Weights of a small transformer language model.
Size: 12 layers, width 160, 5 heads of 32, MLP 576 ReLU, vocabulary 9493, 5.08M parameters.
Training: a variant of Muon for these matrices, 234M tokens, 7126 steps.
Each number is 500 + 50 x the weight over the matrix's rms, rounded and kept within 0 to 999. Layers, rows and columns count from 0. Numbers have three digits each.

# down: layer 7 MLP down (transposed), 576x160, rms 0.159, rows 275-312, columns 0-79
# up: layer 7 MLP up, 576x160, rms 0.16, rows 276-313, columns 0-79
down275:519433491587483465483406488460496439496401520487521509525559478506483559508477474522432493502513523453555519543512512464476505564458473486543507475463505484549533536533608558488534569424505466495490509498443488548453521521498497481489559491
up276:538483508498549538440592451475534506539526486529544460459505436561432503499444443518528503419511455525528492464471458485574498487503482505565467484479495515470498504522501535491492451497481545503509588505508506490535475377456470552478518475
down276:472488525412502507498479469508468529477492464561466441462516469495595548549550427459447435564468556524559454519439484536493565529451518521505604557477480460488507546493540467480491528436522486531500416489562498569412515561530400480405582534
up277:570552420411519566468496623492466509522545498538462528531511392412485568520461490421428516472427503455519445455484448567466579544457509440411451478494479552532545513614506502599541571499464456466500539562507491550496467476478543546474571465
down277:406504607488492552461555432502512517550529582484536524558569568487569469494481452476623398498399470501527475576463408616557532495530432599504438516502528523533544610551530475481530399553556555476443494469524478570466509632511491430450531422
up278:492487486447407543504500484478534483524495483391583502497466513490411437499533571521550634480569467544573513629443489446588539542513480527526509564469595501492415538497368512526568572573531465477448429522469416533479560519470562526526612479
down278:580513463400549475485549454539500574518464437485604582496465524518460455604429449519536484509518484516506467544466523616567448594492429505520530653453501579456447504440587549488507541484609551467441417527487403541497512488507530529433497501
up279:536505517480451448548509457518494440440430442597558459480540511515480517552474501527434510498525461509429430475448444470555485517538491493491470628457543520444490596516531553589450412456547478496497516519536445534519505497463480488532501437
down279:549491470563473525497505475553531475524496520458497460584472556568485504438493505448543566549543555477492535555442487599535559424464504431474452487506499458519507445544484506508457541424455485476454475481521467482483481456473490429492493430
up280:450498486415470508459642549532524428438455633503552469521440529568493505412479522479411552586401530519471462468593448540521474561620519495493442471485480602399459420524527555491484407433492527479566461453466586574466535529481542534497512470
down280:497568548516539496509503549506456519416522430521458552614523590437473532465544553402539490424476584514557475591531463502367573546537515491522451534500436535456483601560484545564562470413477508496477394461390551467561480417466457550433447464
up281:549474574503376471484486487462499489547440536565457579507447481519505520529495505437394516544392486517516496414558478471502546542505424467460469463547440464551468522416506470505472526492504503524508504479510396510573456476497516459447555497
down281:467536487494604506518467457476486495533505457453514445460516439496499531492508545534503527490531484452487540559484485574466445457494503530495489573541523472506505529516494543500521558494477528504501523509551596505503448468514478477525518450
up282:541525567415490486430582529497544409489470517406479548460464455447516540438483522532409512469525521524410456430503465507363453498535439536503502529518477523448503519444494484482542447512519526476496514580461510504553471501521551543568510520
down282:570475475516513499593519489504538450581479487513490501540506427648479456506558559440521473500344503503503451511567455513524479538410482517617510527571487473481466597512557578503483469462462478522477594499540489524422499453513492472507522471
up283:483569420632427538578532506448492415552480422561596483446488531458488399480410553539585468487508476503454614453430460513542488532507522497504457437547434419493485456508483550588464564497423494592461495509442567592520476521442545610487482435
down283:555515490521507566517484467590511407539588432511507509618522534590533490500490535445488530461435468543440521483529496532463476439451436493523511527521496543420521550571464495525505462508418465538462455498386477471483507478560517585585412492
up284:504562490470459521499403518490510483542559431516479483402461561470562534428436521470453500502459498466533521565509539489457444477536377467489488479460516571541546436478505509488501464562520450517584533502497428498521516507441480565418476519
down284:454529505551575434464511505506507480507491547572508569499570467402475511449450469454575371486523481487353475496516474462549575504566547514505463526464499490493477522467498537534487524429443488420491519576475544591630509437548495442474468547
up285:567570511502483487467432523611592445464481450496567451520483517513502510428496456479497457470471507435670470634511497568430429512546444601492406483441492443494450485603556541469549457465423503482474528458546487457614564466456533581514443459
down285:564472504598387585481483515592464557499532507515500507607456607432532425485481526486425459527431466502543428465500512506457616407536524504491476516378507517499511496490554505515501435576509529559530523489491501519456479577427601447519472532
up286:482498504496511467592462469566504483444543442586497511609552448415512482460548592540532499488513473456529563490441521522496505536604546576534459553460488466485548529530535557521590436494494526472529431476520442519476518445482464488501506455
down286:498529451502410502421506478494539469511523499494498497395451453508491486479495590479495471528469539482437419530652500547578463547458500493490482562564486508444583466547481515405483525459519534523473488447497555547468577634516520554512406525
up287:443460468556525536545479608537515484512479484516493475437479520497515541555458353496517522505478520500471473496494547528447492510504498520422543507536570484463531438545536525536525592494501409451459420491489469582454410503466557607522463527
down287:497549421540521482487515482443553491440557567525453580582622487465539574512424435521527471488521467485570544577588540567423431523480527507403494509518533476446484426429525553452586608440544514466471493478495399449503475531405484513533483536
up288:491529547486412474419415529490516477532516521585480465520501523475484504484520512484505543479607496566442451530490523466447471489486569500435452519465493456414505416460491460598490464516506544511467432519500507404541531531567539527471505528
down288:385488489458563563549544490460508512474514530472506517439503490489460527538484491532516510530465518466525579558548496537556504466499445547493478540486532482521521466504447558439521523487496571541551544435504522568432513477508495468492491542
up289:602643418503401562543506457463505403559480656469483519471529422508521574489514480535502558522524503399466532414518532459523450547502468570547550591516460568476362572533536505532511477362636536451475494457559419562377469443458470560455369425
down289:616443501510448530406498591484567466508462579519535531528464445553544469524547505561474449515509466467583588470517453474463567485578433632560491534608484407464538553578526488486406438472543472493494481531487503608323482538454507508485439491
up290:530517543426451536527591523598486531481530555479509543428505514463470511494488566532445497454506493478506475536452411437489485589525520457483528513513513442599516510474574440467492504477599437546535516486591509418462377498513553547499512388
down290:520481434405458411420393482549584554513511423483594482482481585576464530461522469478507502464431498526420507393468444490561461512534490530584508520486432608512555482479554473554504479543496502484429539541483546507367551528541461553456579471
up291:434468522481504607430601521569464528562457505519505455531646528441339509516552489612552528518507520431510467423543520465553448558475496527509424570504539478517514569526565448555487549478400554530490510440512588452433522448520491553408489492
down291:477440411460529462501457494530487539544523507459473430537537480447563408536530481474500503534501508420472497496467518484508641512585538433513537501480419434640505546530435556440496464554526481553587467507478573525400485478516406472623515514
up292:587587529510488573453451502510454460632514442561526433494528477480549476436405526488518556504476496570520463528505465452437538621462474518492511499514531417489468401592510516485519498565525554388500432460529455508551504482627550525463477433
down292:412491517500513370573598475582441545391523486513480505424549546525525503510642482480503457559490504428458481538560498621594567494548517499501495489420519576509468503541495471491514512430458499603513528488517546468419477536442474487482490476
up293:510510475482472605415478450519486429415540554545453579613554525505477572475503409420499601499535476469513526540551491464533500475479454533556530519472606500462475498490502472479586501417466508533532533620489454540463540479537569511368533485
down293:485462518497515478518510475487521491472630524570510652599511504520507483594584557442521424503452479529359501452603514527486503499461524443531496464544443606543574464511509529505482545456556512516431520516536471524525454462488595509463470465
up294:425474520423516473468534479452609568417496475519499505526404564493533486406602536457482592499458590492478503490503433498457545418449528590518494462535581499441499448580509501477480481474450477491522476498586556509468458496546513586567536476
down294:515450584519569509489430481506492495449580529467552557503515463465521454481468430508525487504512423517462516552462500541590415530478485523492551558638440437550435466508440497548557448520464499562448405457451389503465526432464484477468475469
up295:497540451497571515522420445393494475499482460582608502539463513454458447585611426450503467462519435498593493451442524456497526466444435537419544516574501508476483459468506536577544435539476531496643475528501571488575432532536455508448557491
down295:497469454513544502508446388456498436559456465483449593594505513513547401499469579491493486463474587525512472521557503502519461488451510575490537580527530541402544568565544553503613488543488431504473486466462421543548525466412569497586454500
up296:559449451523490486517461494461513479469538465500515493555517519484471506482467453541552637512456523511463452526441553332498471501465466468608541490587474523505459447504431467541461414427455520436565460533518509569395541565494498480532578502
down296:422541480480523458475535493529596545503585440446542461493463508480505448475500600522524513427456359545469516491545509490488469453409564404484421514570564526583596425429499532536494446521478615527573534409578394408428417434429500523446474499
up297:452414482409492539531596573514508497548472492497426568484561444479489517522435508547534516467516543606469495578428395463464533635512512470578578548513494423564452483502495456569474566469521495471508496510493513554495470524616513490480526424
down297:578458486530536520512454402494430492502552516495545571534606422505495540473578536496465423573501392463502499461432467476467416457550388427496437475470540427519532546446515556533561485477480495462419485482525484513532561552453594542465435464
up298:540440477537447561540533512466487487517540417512527446541488564503486522493475476477500460505529520471480523502524479618557481587505493554491514469487491546462469474519481543548535525521446527517503533496480573417516518496526423514473563422
down298:573488540447503476515557402489489518526475502471441496488528484432492515466492526540488457409506563469521579478522464494492482501479492521470536582486484494501506474470462540472547443469523564492472479437534468495480458578462525447453506498
up299:511500512528359520534519543553473519517593579492554578486376418489448560442461562602461525512454462474498519462471521417511457532504499463482472491502495455535587507533456472544482527515536468555345508567537460460442464558539475499524513401
down299:440427519434512544437524452584388493494417487501531575557476539560518450480482511501446639524522513506481421470504464383459436587513441493434549496478524479454429497497454526558533501602530420502551598416448532446554474483532499445460488547
up300:467495497447502600561522452492494517506493449510537531514513485485400560492514488510400537470422517582469547583408483434492518462539478572508596486412480481527363543422511517447532476534494464561584536448517463464419421490542524456492574442
down300:440424496508346448454536513535480472482556463422535480554491507490449513429444417551513457453535494487521457420488493482480484607472534449459434500592468603464540511526506530531521478494531535489450487460462496473442530563478515515502519497
up301:505543518517516439471517491470432539528482522530401478505429432574423564492485554528523508437545542484530567475550463463423560557529499415471470514523467487614445537436478480578443530506440495497417468512518526495578461567550396497515502497
down301:557583453546544614445463515518476437574538470483521498543513501601480465504519493490470384485453474508479453441442575458584481460468564497471462466504482492527565493436457565430453436543595518472469529551504444476572585505545461480574482529
up302:445495519558425467531530531417500458497469419499425492439569519509488567486492425552472495439477481502558463513436432451505471497478517573615434506521456503488485533494522589495465579491557449438542518542579495502425500459370563483476485485
down302:558507471500559549448514514611473488540424532513550571502472472467475483519560535493456502556420573494494488540480579606481543449482476442415539496496504531450451535604532498499426481481484544464455522471438496452455522548501498527530481507
up303:552455487495600606432482518520485506532456436516483485549492494523441406446509578488576522469480513506580451508430490667545458514482524469488505373569559612547546522506455551551463531441398610513459462543532527488566443487455501484508496482
down303:644506522552537550555461472585487569510504510462419407446601463422508496564460478607544459521502544489399538507454509452496502531535511426499478505454427507559520522432447420492485429522455506633558502504621471477480488511440511403461524458
up304:542485565493537438519488467512526467483345600466469493532502560445441481434431441564452614430607458403602571501530428501395478506504490400502558474469565479421521429537519430458508493443519510444594453473489483483442513586553452416478386458
down304:446550568520354426505345474539464503434479475569431552581582594524506464465551549579441578437550404558561593476502656533421434518414491424491419463496520463487561480526438539566458473538581529406529471457418493566538410547535566519481421510
up305:434553472422398553442546509506557515541555536486588435487571465585456468485517566502582459416449408535503579545480490553469610490548545553499460470480499494434428503556470501537516435517473575504521503433461458538359476365486525566463452548
down305:544459498533561454491554502436548457503409448516531489500508506522493506599544512565527446474553522542499536564410477523641501559547525492477503531458484541535515538509528475573438488490498452466454433482558467513508516484527506517443452499
up306:440530498408513479470463516452515505501535457562520614534549497458543579542564433532491492521396531396511572535411468516452486552496492508458398464524563582443451673409533490448493473612437512439537467506536566606500496522496516587461520567
down306:494482510432431562607571473461593447468546544463557481526502441473457507478497567439480559532424426559482526530498602489490441465491484563503543542525417484571511531494482386536470457472408499432513493460555556453508399473448448471498468536
up307:533408554459449535556476472509578488570559490474534543496474482453420542428537543443482557511519502532506507512578464503542482522457405588489519436571542432499452509487485472505524488419483601499444507571556529523482569445412488551464471573
down307:505468510496443455450441500546451495529517545496526546477504501411529527532424517492437570461437465453588549477449514481548516414526485480520470532476494489547479490421518449554448534423544530555633447563484414510544503570474559548596544527
up308:460457528550484460429430495490471450549404490549472393559432492540509515484471618498465526532490482467504581519567448520461515552442556515448496473388628470406494450509484476470409448468470457467516525561476448485557510516572544511491535457
down308:428494459445453499577428521511527462469489489526386560562497564574379490544581465514454491437523520496463414515458529488560478557592489540548559506442542558435404546461526540619552542569478578469472564397608454566543454473552493427530496502
up309:497480469513488558536506492502489446450487554550506552460545424528528478463502501547490544568556541487443514512493472438528520599537504519501502460500584577461468465536592532473445642519515473452464464502497472566474416476467448396477550509
down309:487484485439449517444519496493550505473500493532516473571522498507515463537565525454480438538513522479532538532541485523413504481501492496512519524483461481497570458539517516464539433513397426531512499402495502573543511570533450493494497477
up310:555406513450472525582510475459503493406405452451382533538522462540417557549464466589486416441513458503597489505425518454544480428446473491502509551578595477521530502540520538492616505521531553475493480539526533489459483506487567435510594553
down310:418481476546515481497534561531477351494421510490460463502554474494477519464523551521486386460546559484414409507446509446570510558464461496449497485446481583581497571508517544438530478519536511525481555459470432526453465540528494496527494556
up311:598662549511501513458520395463457350452523549461447459452410565585564411561532566610576541486547484521543456594539572444450628508392548436525461579473621453585479464387476611516512515404462568660587459603494461537452524536465532429478409445
down311:511519568481532520434411497486413351399495555440492455382467495493579365625465602497481537494517560546530526584459576571507573395511472521488474584505568556393517475416422419565495393451548568501591466582438453514633592520442342354428565470
up312:459466491628527485543487505517486449556508473430440543431466566524371597382499430550376531503510558528581523516500482468452486494525522535456538553584436510450475495567575419506486551508456414442536477540495624469466422405570522436520474521
down312:579541501444494558455516445524576431449526489552659490472547557424485458575537490536501418548504556485481451497495560531520629551512534431449528485422467482499452517576456378401425493464633508547447552471482598530435513621590422427365542509
up313:511421551436553536521556498514540462554447561595477563440552476519453477520495518532492460499464524468514509522515447420485501529517500441505464548475589562437486493449547438408554492479551539475503528456565535560383524475532497421515455545